{
  "n_layer": 13,
  "d_model": 128,
  "n_head": 4,
  "n_kv_head": 4,
  "head_dim": 32,
  "d_mlp": 320,
  "vocab_size": 3031,
  "activation": "swiglu",
  "norm": "rmsnorm",
  "norm_place": "pre",
  "norm_eps": 1e-06,
  "positions": "rope",
  "rope_base": 10000.0,
  "rope_fraction": 1.0,
  "qk_norm": false,
  "attn_scale": 0.177,
  "bias": "none",
  "tie_embeddings": false,
  "parallel_block": false,
  "init": "uniform",
  "init_std_qkv": 0.0414,
  "init_std_o": 0.0,
  "init_std_up": 0.0414,
  "init_std_down": 0.0,
  "init_mimetic": 0.5,
  "optimizer": "soap_variant",
  "lr": 0.0061,
  "beta1": 0.95,
  "beta2": 0.99,
  "weight_decay": 0.039,
  "lr_head": 0.00958,
  "warmup_steps": 200,
  "schedule": "wsd",
  "decay_fraction": 0.736,
  "decay_shape": "linear",
  "final_lr_fraction": 0.05,
  "batch_tokens": 32768,
  "seq_len": 1024,
  "doc_mask": true,
  "train_tokens": 179600000,
  "steps": 5481,
  "dataset": "wikipedia_en"
}
Each number is 128 + 24 x the weight over the matrix's rms, rounded and kept within 0 to 255. Layers, rows and columns count from 0. Numbers have three digits each.

# o: layer 4 attention output (transposed), 128x128, rms 0.165, rows 20-40, columns 0-127
# v: layer 4 attention value, 128x128, rms 0.193, rows 21-40, columns 0-127
# q: layer 4 attention query, 128x128, rms 0.203, rows 32-63, columns 0-127
# k: layer 4 attention key, 128x128, rms 0.206, rows 32-63, columns 0-127
o20:125133108137128149128123147149103132109095154114147151131108155133099170139135146084100162093134079125141154118102134141131163093091154123126103129136144120140128172119147102148124170153122137113135123110131128113120135118106128132119132134090153088117117099108134116111140145109130130136121129124118144112112105085126147102093133071132193130133119118109070139142123121107107112129137
v21:150112144133093116148141144119108126118154140141150142150130092126139114113124124158166110142139148113135142135143102136139133135101121113154153136101101125110144118140121103122142108124127132118095110178122104130138128144151097142118142134136130134128151119135134134119122108087098115140132098138118168095129121100134083131145142135144121126144134126129138107145122139111132113117127
o21:114137129128192132130132105143118064171115086105120114140118164158116123139167147113104139087131090144071084158115138104095116128102157116162113100155133113160099130122131104126130134122115116097141143116126134133104119107104098090141129145111119135117109149101163111145138146109141124157124127090103120133121138164142128116139113121102145148122139122143154107128127111163160109107140
v22:126117111094130143137118161103108163158122147092132160108159154128152140122099137100078122118143115113074152101103076150100113085130120140139098157137129102117139104153127147131176168159154146124093119120141069149133157156103170082120112109116135153131140134118099130125132154139126118129141137138070168160169135082108140159094112138150137108151135122111130121150125112129163167134131
o22:150107145160105170109130148132133085120098114134143087117093115143150120126130137146138070156077164177175097127106135122156102122129135137105130130140179127113133129075141137131136102106091150087095127109148150104181135117164126119142142147148092099100162129167130158120131139142096110192109156103139169173105087144106153094163124134136116181121114096109149091115094156109136132157134
v23:103129137116141142164123160096089160150147111154108135129133125164166090133096160116147165149114114169139118148133105126137137168126105105134114136116160139149129109116136139100122096106101159097097145127149145136129122135122112097147074145124117133121143115150116138128137133115110105096139140126134133107119122147085148099121123105137165159120112136132143106136101116120113103165102
o23:128112111131133096131113117133138099126134109160098108114112135079132134119162126129122139118157139104100072117115128103130146131126124135157115105108139123134132105116089126128095120157163129104143135136136112123097171083165162146094117108151125142127171101126130121098140129122106148073089116131150152128178098118139114169128083114124150141129135138138086153132160168131158130143122
v24:087171131119127104142126101141127143139131136119116149122133116137183090085133125104124150102138122150113141109112115107138139127141125119122102104130142144109116123133157147128155091179163117109131145142133133137112136130102120105152130116133142115137142100110154172134122119132151123110122130123138145163142140115126111174103120112147143120114167107166117127130109130123141119143147
o24:139115106114129109159151160105151100143178149084129161126110116120081164163116146186161106120110124116091121116105130168134141124148140171165122120145115114131136137144125138108110096125093141143144108131141087138118111141159147172136168138194147125110114105138134102134146141136123113158110102108114140134166090105137124146150124123101121177132130164107108111158117139117121153150123
v25:119126131140143122137101087115136126128123146104120128084128140153126129095114136131127105150120147131119097149172123100124076113132146109160121127133136113139129122125094137121134138162120170144157099134121120156115150105121120149152131146148156145105118101153113087131104167121130155093164129132110132126114148116133140125105074148128144119142131100147113151131154135162152124126145
o25:154149146099103114116139118115106103104166089109158091142121129115143106154175100152104144145133118139128131106110122146144147162146126176105113128127128141144145126140140122142155138156134110165139107111140109130165093146107119128123156127135107095123104159146130166091148119129124101146103080136154144136104160123136114141115168175137145120108126101144160139129099091078116148158112
v26:118121133109133099097133137138109149119147090128144125118158110113115106188127127133095160120113124186141121090138120143140123093123118145175140110132128137144124136109170123118120119109086115148118161143156112117151168118159127125162161108131109104156168121131155129150113147152142119177134121109138096133103137125111127110169086118095116123128154110121135133147143094128134113132122
o26:120140123115115080127132114102150131160132171117102112056132148116107158158130157136183133141157140117139168122131141098147181164093139098145108116145123112133136130162081162109166064143163174158129152123101131104142138126135138152120166135143091148144099094139082134094132154124140143164124146087116140126134124115115123123103149082116129154150091150101134131128160128113126139105136
v27:143102128062108115096144095156125138098147132092116117106124123133138132122118173139113141162123104116122158165139156151112107143129137094159118139142130126114145157130112143158122120109095124136083161130158126148160159107149152148144116133126128130150142132103151113114125149131153126131154149156112142123128126121118118101122110115112148150142108118139119108118100098108108120163142
o27:120147139143106180151109106118137098122112106113109165163141128138126101197133121137125134095149174098140119087130053083115143096104095097144090154129143122123134124156143160117134111133128143122150128108092124119124135113114139115103098145106123132102103122129151151111131161141089128095074158108124137143139125138121136110150176111116128122154100132121145112124152153131072154143156
v28:123088140104120087132126087120110095125131145122159125111113124104116114118137146137126146137156116122124122101127148134110134131131143118119117115141105114115122080128107093129111122148131129104105133143145100118104140070116125125110110113080131163138132118115117104144101140121124145132111131139167115110157106102134152143143126119105135135143128122111123130134151106148126124120098
o28:179117096141138122139105141152117120125100127115076137160100106127155150156138116104103142110143100168132156115132081127126150111116141126135105144104159119158148177132120166124130119127151167114119084111124139111115134128130145136111145151160116106139117132120116113124144128123125103104149161125104134116121099149072107124113127131115118144127113140138144093125128121103135150157142
v29:137119126130135123124146150145085134137159141123145153095131124124131110120128172184099117124140161121133075155122145119115079114141134142132100153118122100115128123157144149129146139128136084116088128145171130131109109116121141150077094128133135146131125126139151136107145140108122117123107153136103122119113118103124135097131146107100110086117118124085113118122098111128126132113184
o29:134112139111111141134097100128123134087102102150095123109124180143087115129132144062123134126101149118168166130110091138158129121150135116149133132114138159131125099103150118120094111112093159114149158109085135078140142175151165087174112141117141114122153100103114129135169163134137165100120154090146106098134092121133101105109110136127143166137088089155119108147161113130143131116131
v30:132127186118148125107122124163127160125136126138104155124118134082166121140102118112124142155146113125126127146132146124124158133129138143110122123135134081121159107104075141118122127123126126103115103138121077138095124117115125125127130149110134108158147153099100125140110139151136143121115144144120116164124096108133133136128114136141121126127112126136144119116139127110142125137138
o30:106141105135118148132101173149126125121144145123129098091113093170126128128146150155112149111091151154173128124132102128084137114127121143083124130106132118138104112135168162177148117143120157111105135119135145114165106107127145129119113102144131138113094108179133141124147159131105139124149087123132127129147116136107122138133132100096116135137140161144132142151153106148165110150084
v31:146103120138117114121128122145123117148145125123139089098119150149113116143096159114110105160112121157129141165111124148136113102141090119122123157095153086101130129115121120128092136129126117150114130133124085078108148140140101166135132098165159128109122105105131130094128150125100137118117114104126117149117130113157139135111135086131116089096133143138108142145108110133086151143162
o31:106136157143174084139186145128127115095125138156145133142144157137118106137143061110138135103150176110150167117144113095091127162123131118121111098131123158133135152140143107108110108153143128077174133137113151134124111103160156123131126109118099116125129168124115103141161089133093095120115145111153130114083140140142137092137191147151127139180128117115122082147130098115129082102117
q32:126124132122148129135104137137138134127129129125109126124135120129122114127135111109142147152125136126144144106137104106119099148138115134122116122146149142103127133134122123144116126114095111135125116121132138107123091152112135131142151125112112146123112137137144128138140132129126139135123137148156125140090111149139136123151114128124135125112151129113118140129112153124124137138159
k32:131119136138174113146148122092100066141154147114093139127128158144079092136116106143117168117144112135081131134125176161183110143131130148126211139145109134134114134134118099096098138140151108070134151166151152120140148140128111090112109113179128119111140117088133119097162140108112112106121137157091129163104174137145114113115119109094138113107089145158109130107139094145156142139104
q33:124085170160140087131129128134136119118139129134115134171138113148138128112128120100139158154158078086122111128096152101136145168153139134124151158155141173122150113172092082113100111111136121137104135135114115160173141078156052136091125137116173156101123127106120158108138143150097134104123156044118125144142139146134087150136098095136136119145133131129123154142124126148141114080099
k33:175126101106138154152155156108137075121125165133111130108124169167095123179094103176076151163169104127101170133122150078089112120134097136140145174127132156126090130131144127103145125145065142100164128161127161090125109118143107118152096151178135149133148116083137176115135147095149098125108147128096131138104147146103147104124160081108094104111126094094119151091137071109158144157096
q34:153146087125143150161125132150130075117128143132103127119158134128127115090119104137157131167115112118139120118116157122134144135144135115080158087111138091118134111120131135112095114131129135122109163121123074127169119139134141142112141117157100098125140126120114108121130177131126106129120153156140135172127112144113113140130131118090140143115149093112130147108159098115106134107103
k34:173137163131129122133158164067123123123153150145139137119117158149137133168119123111097135104120131158117140140091089190180155118078122112085109154133094146135170080150131155144129108150126123131142108121124109143149144159106100118150158134115131158108127126114112122100153143109154136114199099107137097100109136149158108151117119117153117111168077152080128107080122132161113157138156
q35:090139087069140122166105121106137153132131097124125124128150108134139118140120121133141141092107182152134127132141109153138109114115100125140120132152105119115090123129152125140128139136144143117122144116149144116127119134114142106190100124129105125132134123139145120151111129113115163129131116148154137061164098130118130110118130176110109117143152163166149121122102128126121142120153
k35:146099116131119112105142136138132136153107137123158142141142097150125164086136147158157117121104125126152114141123129126085124132136143097137136138049145122130167150110113158173116140100124136132112150093136113150089090155136124145085159145141123137152157184116107129157108110137134120115127110127133151165147109119140116122092148168138149095157173085156089133129159148134102077128151
q36:106141142121100134127134159156128143140085102121184121134095126112153154121120129143101110086122132144143082118169115112116145093127102132124092140104100134111156158099172135166125106169109147132168096082127129113119139103118151144162096151122093117138102126135141092125112083125151159112159107162124137095073114087153140110094125125103090147121104113118156086115114159103137124105153
k36:153115074108137120124115120150128146130096082142134101123103122094122125140144116163157161105108127115157177146145092124127131165139118135107145084106150105139082102103103133133112176087105134132086082182103164113140107131174149151130139160066157147115113154159188138104108125153095099171116105111140117111150104117085080113181122169139147097138091151123139156134126169121134103170106
q37:155126158163165158150129136136104146110113152184127089087041141097126089099132131166091162072128128164145119164137140139189129120111107140120104071107149061134111154125142125154118119155101141163077145127174078071130092143103169132132151142121105112106127096134140099139134112131137125106113160127157144138124123120126117092092083161153115184098114103122116102136101113153102177157168
k37:148138179115136146080125075137166190160125111081175141120113140132159143130120144098146102136123158113118067136109114121110145170107139120139102188143148130150114115201112181123175119116103109117141149160077120129085101095139158132179100154061097116128107128072132158106110122125168167147085081125122110151103104214179089166101136121108141137178125158130131111122182145185094144123146
q38:135114141084153128136140135094135144159151132094148159155085127174174121134119121129129173125130147156153153105131127076139078158116172165125094149130115088135094147095124105113119114142090126155131152146135085119157123059140099078116177137093117084130109145153184157049119179112114157116108135080162092142154146146130094158088138059111169116117105126112125165159133148144117134090135
k38:103180164113148116189108122129127153097144109073126078157148116100110113173125171138086133104110071119167107124140102109137131166104126112166101149149147191080171119115161119139125122080113120095109118124141084112139115113136099110129123139208156171117082147145061149127134157094151141100083146157102137108131095115117111049107084105079090100103160103110185147151118128092114134127135
q39:152165162125103118173115132112087138126109130098109072106137146124096142155108147140133125146098117153106098082149159126129133153070109133121128150154099146113102051126187122109116137125078131093127147118092083139079109127122157113118122122137112124151102075111136086142153125192123127173127099125122132160207091122148163151116159104111127162125131089109150134102160109113110146166148
k39:215118161107120125194113115137109133165150155115084137160111118119128157102187144115148134150121139099170089144131096113165121101071113088093115101097191064142135129114125132154153095138180142132149094155122122163124143106138089098084115095105152129118102133097137109163125167108130125158099206147138126085139114119140105129130141136115105136125156185134119147096088114126115165098126
q40:105152130143119195124131118115148182108105103116179074134115118147146145142140111155127135091143152157157138130150113178131132139123083102116152119132118128142126129157142150153145095149158113115117133092143141122173135143120143142110107125175098184101134164148165141166129084101163155164099162141105089072131136181126142102187130132111113101133116131152096141056082136113099104109141
k40:115124091113118114091103116145097112100121161085135085146096141132102120131089119149146120134134105116143101101120149090151137136118131108139146153120148098124124124151111114135120137092113179113106129138071082090115165118071106111122145123144129151151139134128105105117139162155100107094118129164116111137107144101122099126084175149140158129119127148125156152091190133103119126150144
q41:127110094115122131089125145175078173126119111117184127155140116157087169139161177134130102130103114129118125159159145165138177130123135128103131146088117134148121130105127158115116118106109096121172168167121081108139099166099145122117115145159147117093133131135193107160187137088156132134120112172157115134149168140124154096137102145140137100187104059149135114107092164129121134127101
k41:085127143120148190185150155128117158115113163129205147105106090137128146154183164118129133084158171114186146119130119136136103123096102095156122108114126099122166145103140163133167153123167118106110086136137121096100119093155133110145137118097156114143130124091163141093128091157118169140122095142159091126131092098153138112153093122113134115111087115125116131163132178117107112099099
q42:143124107181160136159143148085146159169149118119108135118086179133076128108127121131146116082173101118133154118113153125136124106140124112124117172149154107149154070135126083151157116140126113155134062128117131099184143135115063097130131133161122118129151108133185145106150126133148105137112108144138127142117122136098110164086129036153162127167148148063117162133100131125134143126091
k42:122167097160115105117128085104068120115155099132154110193107110113098150186127120129120135140089144132095103141119164115141122126148096100136127111185133115137127083120127145103145105119090173087091113172118081139123094142115134135178153153147109104153136112116163143127149121118115125166108088100142144111163149134174132144077182169187127102185153112148082125197172158092142127152139
q43:107109117148157120095106123153133146146136126135128151120116100120162127174100115115100058149121107095165107143143105157122111108129108138152133108149148173123146092164120100181087135105118138086139099147150159099096156161139140096157063142126147148124128171127109133172123142111087117150096138131170138155142095159134106124136099116135115158103113158124153163088188123148154150142086
k43:121091149107066130169106141215161123135078095165152159132145104115125168128176133149145191123116186151179132196117120130087134131138126110132121124101110133151162157140165184170125141095148172173073119096113149070135139123115113203154150158096100189096146134184104153124113134169141181106095092143098099135124132089171121146135178102122097116175158121103136141143120123166124091119110
q44:151104142185176175116142144136137096102166153097116146115119153117094148094116084085171096189067137103113171101123117133141115147116138124133140158105163116129100125089134118135072133086165107114136168130142161076157121119180102150057097136130093086156082137132099129108161135134090106141133167140112133125084164133120089123080066080153133096130147125082139113093113097168088149125105
k44:107121108152133123107139099123170134082127118143114136169095153113176107105121102148122083077145159114130160129087109163084101156132151128066142105114147036124137116144132101122133142143103118155110147116068139164131177116118124109131166117131118140141182101081136120094130139106151164094143125135145167151126142122140146170113141131121142112153120155122143151148135108120096144125089
q45:143136142167141131122099117119108083135134102139162147150176123097076127153141112101164149191124192117145095136104115085152084152135115167122118095167090134108124116155150109092157088152093138138150144134144103137123143123141076115153161113158096176169120092145132152117127122120145115098113133148164131120120163152109134153152115175111095103103145136159126135121186105122137122107105
k45:063100076085149134117142118162145186155122097103143138156120110145111176100160152136175101088123135100149123111146125125045086078105129096163101147090104152152164134086133158161128134105148143193091134132120147112110128153127109157039127129078139107153097196111116138156124126130093162167109102162112118098161089113140127123143139137190177122157101184162134099162115177150092095133133
q46:126097135172143164167078112176099153125099123159210136148107099149137136143120101183088115139119142152126105111159120129079110142126128106079119131120202117116064141157120142127133177156103136150133121064113113130109139109151115143153120133137105134132184115110122112134069110136087125133134107164161132115185126078167081162104137132111147118131128130117154119087160121119121124099187
k46:121098141108163118190142102064091073117146113146129188153168131216134131184111126122128113137133122091105198081118130120114128084129122138163151160136109148126140145165173127088133145122145108125144092133134137131107136125137118123104169069130138113066160169086133130147130138062128131088079144140090107150121155151126123141092163099108105141173124108112112142134088119113165181136132
q47:097146102079095126076122142118047130148108111157181148138135116061122127121130118118099178112116176184118155101081100127066124117124089134175109112131114140118135110131113131171120105094171129120120138112104127114154156122125088095157137158103174175135124146137091149173126168114146126117102082116118132108138157154116168148139142067136138154093115136132131161180095135124133133180157
k47:149139150152119115089151125132107118072145146131082181101160139117138063140121136110099145171169106159091161105145130099123134087143126123131144119150069144134123108125147136055137107141110159131115129145124117117184199186100110119159111112101113178124084142132108095154154080092099116126139139137121097081164124111119122110135096089108129132113170097133154187127136133090098118111126
q48:124182074093109149129088130102103158119144112125179113107117121099158145155104188177120125093095144121132114126124090167125142142132102118148096153130148099106122141125168137157151171144131138123150112104094090101141124152087189149155137134100121069128114165122101088201086106133138142174152088146131086076177080107107165124154112153153106134107091161122118104146141109086141127101170
k48:133125148130144159122113145211150157174100064157130144131119101057130128128171155128142078077113125140175090159132115112112119174163136117089114153099196098132106116127125150164137132079106153198093137113091125120099100100127087135153170133141121124146139135132104165133094122137090132104122145167123122115151114121127122141187124156163113122128134118116131119154119151115116093152117
q49:139133126132150122126128135117129104138140101121140148168147138119111154119144177124141114153154104117138113148117152134124160141147128143157157145134147143125133118148131091125151159111135136130137138090103129156141104100163121140095124129138143108126118163114091107132122160133119141137104154092110111126119133108143125107152125148124159103126107104143127137140134115138129119132126
k49:165097127148160119154110152108135067085113178178120136109151132180134124148105146145106158113112126139097157105130113099171157146132119115114098149145107171153129109121125151117087129123135120130112146128146140123163179121115107154155162111111152143109149107122122128141147084109129122114164152124099135131094120121093158145098102101151082114101127106129152154121158148125161140175118
q50:122119108125127129132141137113090169127102101108142127100123113127168132098103149146113154094121121134128107146178108126113138133102108111147115129125162161104127154131105135164117135106143155131142151095114159132153132118125141126135119132141114127124120133131141102197151099152159163134159104128158131087136107147132135064148129128120092112139136137167123125147121123092129140174159
k50:144113131093187146152108164156167152147111129129094116108107118142144136160129154161157120124143144121175112143108118098073082135142103117152098120106142088193129128091133106148130136111128155121119117110126114076119118148107118143125119154120133136152130150139143142135120152136101146135096068149127137165138117151130141160108164129159129145119145133131108153093141149124103148198136
q51:115170137108111130154115135157079148127097110137137101165136140166118149128123103104088187105108163148135121131128132091114125106101124116092126072088115106103076141107170156143108119162141132139108134098129092113134176124122107093158092100085093157093127103155125117134135117142155114175150134145143128112132110113141182179123173149089098122088142123069142116137136125134144152135145
k51:125124189085192157099144111139116170133129101158100149140146099124120122142144189153148145117158093132148151138121127148082078113138101116100116110133124078169156162143107085140159100136137131142113115106158123097141122166078157090129116147104098140112141143179116136149105157088040139133111101125155113127164094144128084082152171144107144138120132147154153167120110120132102080142159
q52:130143117126119142106112129133089080123126131131161107101113134090132119149121131119122108154114171126174116131109133172125083113086136133098086095126093112139112109118127135114139130153106157116127147151128097103055115126090145114107152149125080117142110167107085101150118126093143106119126100139130084111142137157156135130137108112105108128131115102111095126147166136114125130129102
k52:077112142110128112111137113161149138117141084134074113158146124162122156104155170132130141143113126134160114117123168128141106123116154134146130126093100141147168147142117163128121116180151091158143115114142148172124127137111136180136145066098151113165106129134099125177147145171174154111115098107128140117147130115135105116100111151135172114125131154138160132082122099130087114092134
q53:144126160138135133097155106094144122114120118130156146096134078137122110150158137147137123123137119145095149133155085122152157169115086119143121104140126092113108175129137126145125140092161106141136129112109172100158103151065108147126157138087123149128102136124098126119117120129140153113115112071130082084154150167112113090130156133120166108093135123127167134097174102122128120109141
k53:134141098162111095134153135169137137184107177157119115151141123149121069117104142127097071098137119109153101138141074104132156108132163120189138107100153156109105102130132114131095135086118174145128155125101105114139108153169119135144111134165124149112121141131127129137132130091130132162074141138172117087126089083115100161122131099137152087120150100094116081160158195122086127185144
q54:124125126134131140104125118107103172115127139155125109117183106143152122124118143123117103136087176217126134110158093108098126118111119081109081146110112136106117100164143131125141147118153135107126152109099121127118102134132152148116138129105114129113072106133096097149125079150109121144153110100145095123145109103145159118142152121145119148160080088105131150135145117103118143137140
k54:135128125124114132121097133144169127115130106148183163141082105090134148176135077121163153131095126131097131137113110140091098135130187107097114125110111075183176163114145121163136156099097148162132194137133087123055128126118103105120115163138123129129116159131119114141144197094125132136126108177128106123129123103167153125106127144121119156143163137150135092064149106166088153093158
q55:106151124131113096133114115144099134104104104108162097109140115143167154117113093187124115122128117153107086114171131145123145126146140071107118109088153080107111171111144140116128118131158113096127132088047111119081126170089120099116124095152110086141178114128155135133102162185118107159129112170113139097152144120138159117134131151115124112116141079164145121122107107093159124163099
k55:117111107126096173103123133132082184135137100087160091127132130123159126111128117109170140125130138114145112146107096112112144136114107098127094098116141115169149115148073131126073146114155129108090122080114113124171151132133125155113079167093093116132118116124096135142115154091136133142138107090158101158132142104145125144150114139202099129122130140112124197145098136138084131214185
q56:153169132150163142102128090125120145127137128095137141100154125144152177152099104126133093152149083064129086135147137120104119112082173141138179158162081157149168117129155081124115119163179114127102127121165140190128144142159125156106181112120149155121088113154126065138096152122134097124143120150170133123093104157134110125142116139093129108139113151157136148095152092121123094059116
k56:098153121170120106135140150149144117143160156155083123143109140149137156104145089146133163128120132068098196096104157084161160165124101120163156132151152130137129129085117045092102129171154133128119206123149112082146101144102112096209133127143120093131185112128101130152169114145068082110157142122115142072080148141073138127131114140190134156075105141082146135091099116129150187149142
q57:105148150137100165111142110100161160138075134122136114128119127134151126165107157173143085112118137120173106140140074151122109110108127112111163124133119118118180103116189158168152154126140145161083117101154141140097096130116159129155117156125131115083106136149103127110080114171195137135123120190140105102113111141139157092100144118085092111201157141145138091126107142132162139128123
k57:151120095093115160121119068126105145145118133071106122103088108087139131133118171150115111105122130103110096154163169177139105124108173101107126101124173165089171159079123151164133173131125137101118142143148102149129155146148124165107124145103086150107108119110172148152165099159154130124110129153100152155133149098125124095148144156064125133131094136123126131098148055126100113060151
q58:138105147164119139088132082105110137156139119132087135115104128093128149095101101135121154070107131166121105151129091138082145128083138142128121109124133149131153114098093144161095101138104115159121104105177133103134087125136137153108148168079120120096175097120123124150083128124101157098170119084062144116108085097141127157121146104163128076097082103143083127098146109115123128113162
k58:152093093161109116143099116173162149128117080155124196120152112110182151121167096088122091169089125130161090111097080121084139198132176125096133131097226152143069157109098147113179145071102116083135128153115178091120146115192083132148140102159147137161083132162116159154109117174103099214110098114098135121140106143092079106098121135167150122122125139157151163185087155150141086147082
q59:134153116112114131109109159141098153175116166086166140114131151171142121139155167132156106089125097079128114110118140140129158107087141104090108153120143089121138166095181128168136139093126164132116095104080076129129164130106140156117123124127096103111083099093073082103113090078128116141135084179136142099145119100098092118137170171141117132128103121085152128111117091127119142103125
k59:135125188122171119125097109123125123140154167108100092159090166144099138132161087124092133084150113156145131153171138121122128110122088126105105113154112126139123143112110131106156148149122121108080105130131146134162074098104094123166132093150170112147169165091164143126112128096159133149125156090129109126109150127179105142108110145170164116124133150142076084165116140142095152043110
q60:167147123150107165114146144099124116102127120179137066121137191093136089078128079145140078175175094135151103112142156136051110085109130129070189092088122139137134133129124121128136100157100148075132126074107110136118187079176108137109168141147091130151157153104131110120144129162159128155122120158098105179145107161142110125155099088125157115169110132129117138210123097131120126163140
k60:163107116069130195156105134125151146074118116145122121148085140136170133179160197115140098133062142164168095126164111167118106131129147123106082087113174034189179125147115158143034215102138158139071108132094112149098130118105151192115142123114159139108096190148130123148118125139116119115095108155148044126171119141124119159126186198207193145180139144111139154082129128138106094112096
q61:119148075096075174140094145119144142164148098140142066130150117085149162141153201128144113091100181168142116103161080115126129151162176104125097095095114137169118134094176098135161118124101126128131115141141109100119116180126118206117123128126139171143079121135161143171073129164133165194075114114102071177140103086113168104153118148126073175135139114150114131146134121118098110113127
k61:108147122165084088159150163072164091085151152150138110158156136140120114132134122111126191110122143174083147123129116155145110127120139154154117176174091129098131060126167067103097095159106067088142135158106159158165161102087137103138106160175140131107106089120114127086146147138133149151121135119116198122123123160139173112122111087192150133128146127156135101120154127127199111189049
q62:192160136103110128089114127128101195145121144181149116134115106104073140125132113088132050136107125139108117113110086137150130090167123143123119143121119128107168164128145136076108156136122151091152113097144193125068136162144159109128080157123092199133142143142139095051128145116112087130137100099150114134152126134104096137191135127128120121189113106165151107123072137130156149140158
k62:128134118161113105141131117165153116116141095086177171104082183135113097121083125139153134101109128163138164171138174124138125077095137125106134119152103176172168148128089130131122146096129092129108153137135203158119120159158157130140096072138128100138151140124133167104131133098150097144146163134163044093143122165141113148156088099075154146078134110092128156106098140134169135165098
q63:130129184133121126125150131091105132134150179072111135140150138120165111119172118089110109120121119147131190095130176106206145139087161131122126156096126134136094161143121152153138091117138124090107144144125146090110114146131061132100115135118129117183142105140168176149180123141143091148159128128161165145115148070128073167123175108137109094137130157100167103134114179135127141075124
k63:161079169103120116065122139158089125175123086108158109097079099073097065130181131125142162146151113117184106110163078167071066137166148123090165155113148128117112125131116096141113148096088137113121116117103143121126080099134189140153115157121110151078114141131132145153105146153097152088099153113092115149156083099151143115151127122158151132127189145163116136105112129100114125144143
v32:101118137181156115149145136068123178131090185113129105117114107159115094102174093143133117201166173156089119167180168140163096099111152134103068145125117149147112131058086167104077123162122156121164073132108130122011169142131157117202130088154112168109131076145168098139151122157089111143160154150130148119114163120129168169118163083128155149118093038123079122173125190137118117095134
o32:108123118117111123117166156141130084092144130097140087102115155119085078143202170094145108126116141097166150141139049134119126080053127144142092067168129058205144082124109137122064103138145131160160122112110113079116124103141127102143128139056104112123087147125103138148146145158093102158127124123103116129141129104105103153118105094124105162108116138114142144098137121172153105065104
v33:057116130127059165093098125109148130063134106145085145145098158130147158197135128049111119115106159119126163053092104153096141174162165151078097115110132156082125122115185080112180141090041154159133133160140060064069044229086165141079132161109119180196133207152144191114141107171139099203082124101130205117176095133091134158161167118110127177121088157118126102137152089144111095147131
o33:093157145076163113133139197143122163084128108109094173104142138162139127171139145123168116142061103099109177082099069082109177156128147117121119107147114119079132156148161200111106101144155094103172131128092068120111117125072102105085145158126125075131176127130120147088128089091138182126080125148183159097164160172100136143131120186149105116178138128156142129166161139114127129173135
v34:170151113067097121100188125159129081147110144124179079116131110098184111157177141162167145129130041107120067105165145116093094116172116133091047138164160100133142156087104128138117173145133134089180093109135108127131136118151128131137148128153124167144098123118173110093181147182176163089132088096164141147188101174115185164190105111120136134104191148117150069105153144181115083116197
o34:078067090130143131106146164184150121156108146104108113180152142135091133155117096103133148157145153145107109120134152102072180165138098141126080159135110142159164149081042143098118163131119114146075086177159091101137134118132147115152114095143169127120109126135129132101134122153188092176149101112132138080115164136095124123101133111110113162106084122120118177122161168112105073139118
v35:154156083164082131157166162107157153054098130162066123121152058131159145102092116178158094149187156178121085148143099175142185145202135168129169189161117110101185110111120095131146167103113111062085098146129122111159069073084125097140087148146161150180111099155123139157167138092130142132133099127186163162107110054110130138119139142072194195139108125175115173149137127136148149096066
o35:169127175138103137104113128162128146110091134131150126125132099093134115160192144167100109160135148133136163149098115108161113135113106089076084130156070108163170076177106157087188134111122131086164165104101126128168127130138101150104109153150144163154144111117148082106159099166098083102087141110174093100076134154162120103123179148104123157102125121151125091174180172144077123076114
v36:164074171105045174096184099125141110118087167039127194191173109199126113097110173136144125159098116139099112127137147094125079075138096181140120136093048142162109163174130085105062086121169189135115110094103130158125110144162091129152123105093154106079152116098114082093106183101038098164158141121129185165143100113126117142140141165110101134187155148108133087147156133146126103193065
o36:135130120103125120131156130168157095180126132127139146082142153083112120129153125160123175147188112113099132107131169148154165157090082114085174146131184170107092105086124180146094116088153138112121074132145147064086138191121124107114120159138122164111106129115128098157205153144157155095116067138130129138179131129138110152151112112098139097135118149163180107170104164137184116099113
v37:113129095153104115108153210147173101123158135175158101188075112102111150152173088104139137133122132161132136149097119151091139046118132147183130158128110127087167101132144095161093133085123205160067104147101114194115148068171120097145205126152130133149153108095095158164107098060140163125159161112075151115168175078087133156133151153115133075121093107023125162151160156110150126169155
o37:129145143133084111133199122146083121144106117134139131151159087145166138085154147122140181112158165196125132161099118152132166158124182159148069117157165124104099120105121159147104154135097102118137135064126147094153130129133129130137117096117098142118161134107161096116156153109152147054139131101149110103116115093118128103118111123202111154077173177121114140178158111154119116132070
v38:142157168132141150109127098147072153118116116126080108156157127149022132179116049147117152145118116133147169079133162163109052084122096081184151115146164105145129216191172107124135160143086129139142113148122144202055082186129204101120147189085112106130117175141113086165077118115088146082173125155137125157178109137134169088128173099135124145187145133072020082083166124185041200145120
o38:151125103096124133111089115116144058134177109111133147117140112118086174139193143116172090142099147164124108175149114119127127097164168163092137101128156120120114137102111121129140104147032132100137131164140165113119149099115068119113206164122131173105123118109100101083123149088203144095117099114102115186181093125134146105123138168099081125121129129137085107154117172115184095103131
v39:157113098114130117136121196087147088101102167117099154149132085174130102077169127183161120116125140122154129179179090105132107151113187157109134184197155117179118177156115076113146110153090153131136147118099182176118141180126083087184127137122145189140121102155154192111151101052089069123115057147050140086088133084144090187108145088142096165124150101131108155066155071121092168143112
o39:146159064079137119136055082172072139132181138142089114044112106100129148114147099137138141174106182122154140099107161119167124163112138087122110103076171117194126084100103109207118135127118138154157170124125095104154147119176150151114133127089115138080158121184079151113120136146072151082143081177152131050147160138168113065129152159132137106060129130098137113094127125131093122103157
v40:105112121099157090093084117132133130101141120092150187082175143143079126141134122133181139142161130122120105096144136129144138145157140086098131163130100131144156127144155144137066120111160073145129154160117182171043139101193114100148060149084121157122173145162098140122138213108148084123073075160125119124078127093137109114146114171110181156118157111084207104138074193166133165140185
o40:139165166124130147131142113130084118200177164175072111150083132175132101145120176135094190116060111101121086147120153120107108145149088141138130149100138118197175101143120108121139115070113128132163111138115126132075163125141102116153131147107179143123155200075177129143146119116156151145097113151165122162128104173125081165079108130131115129063156103121128131102109147109129128131116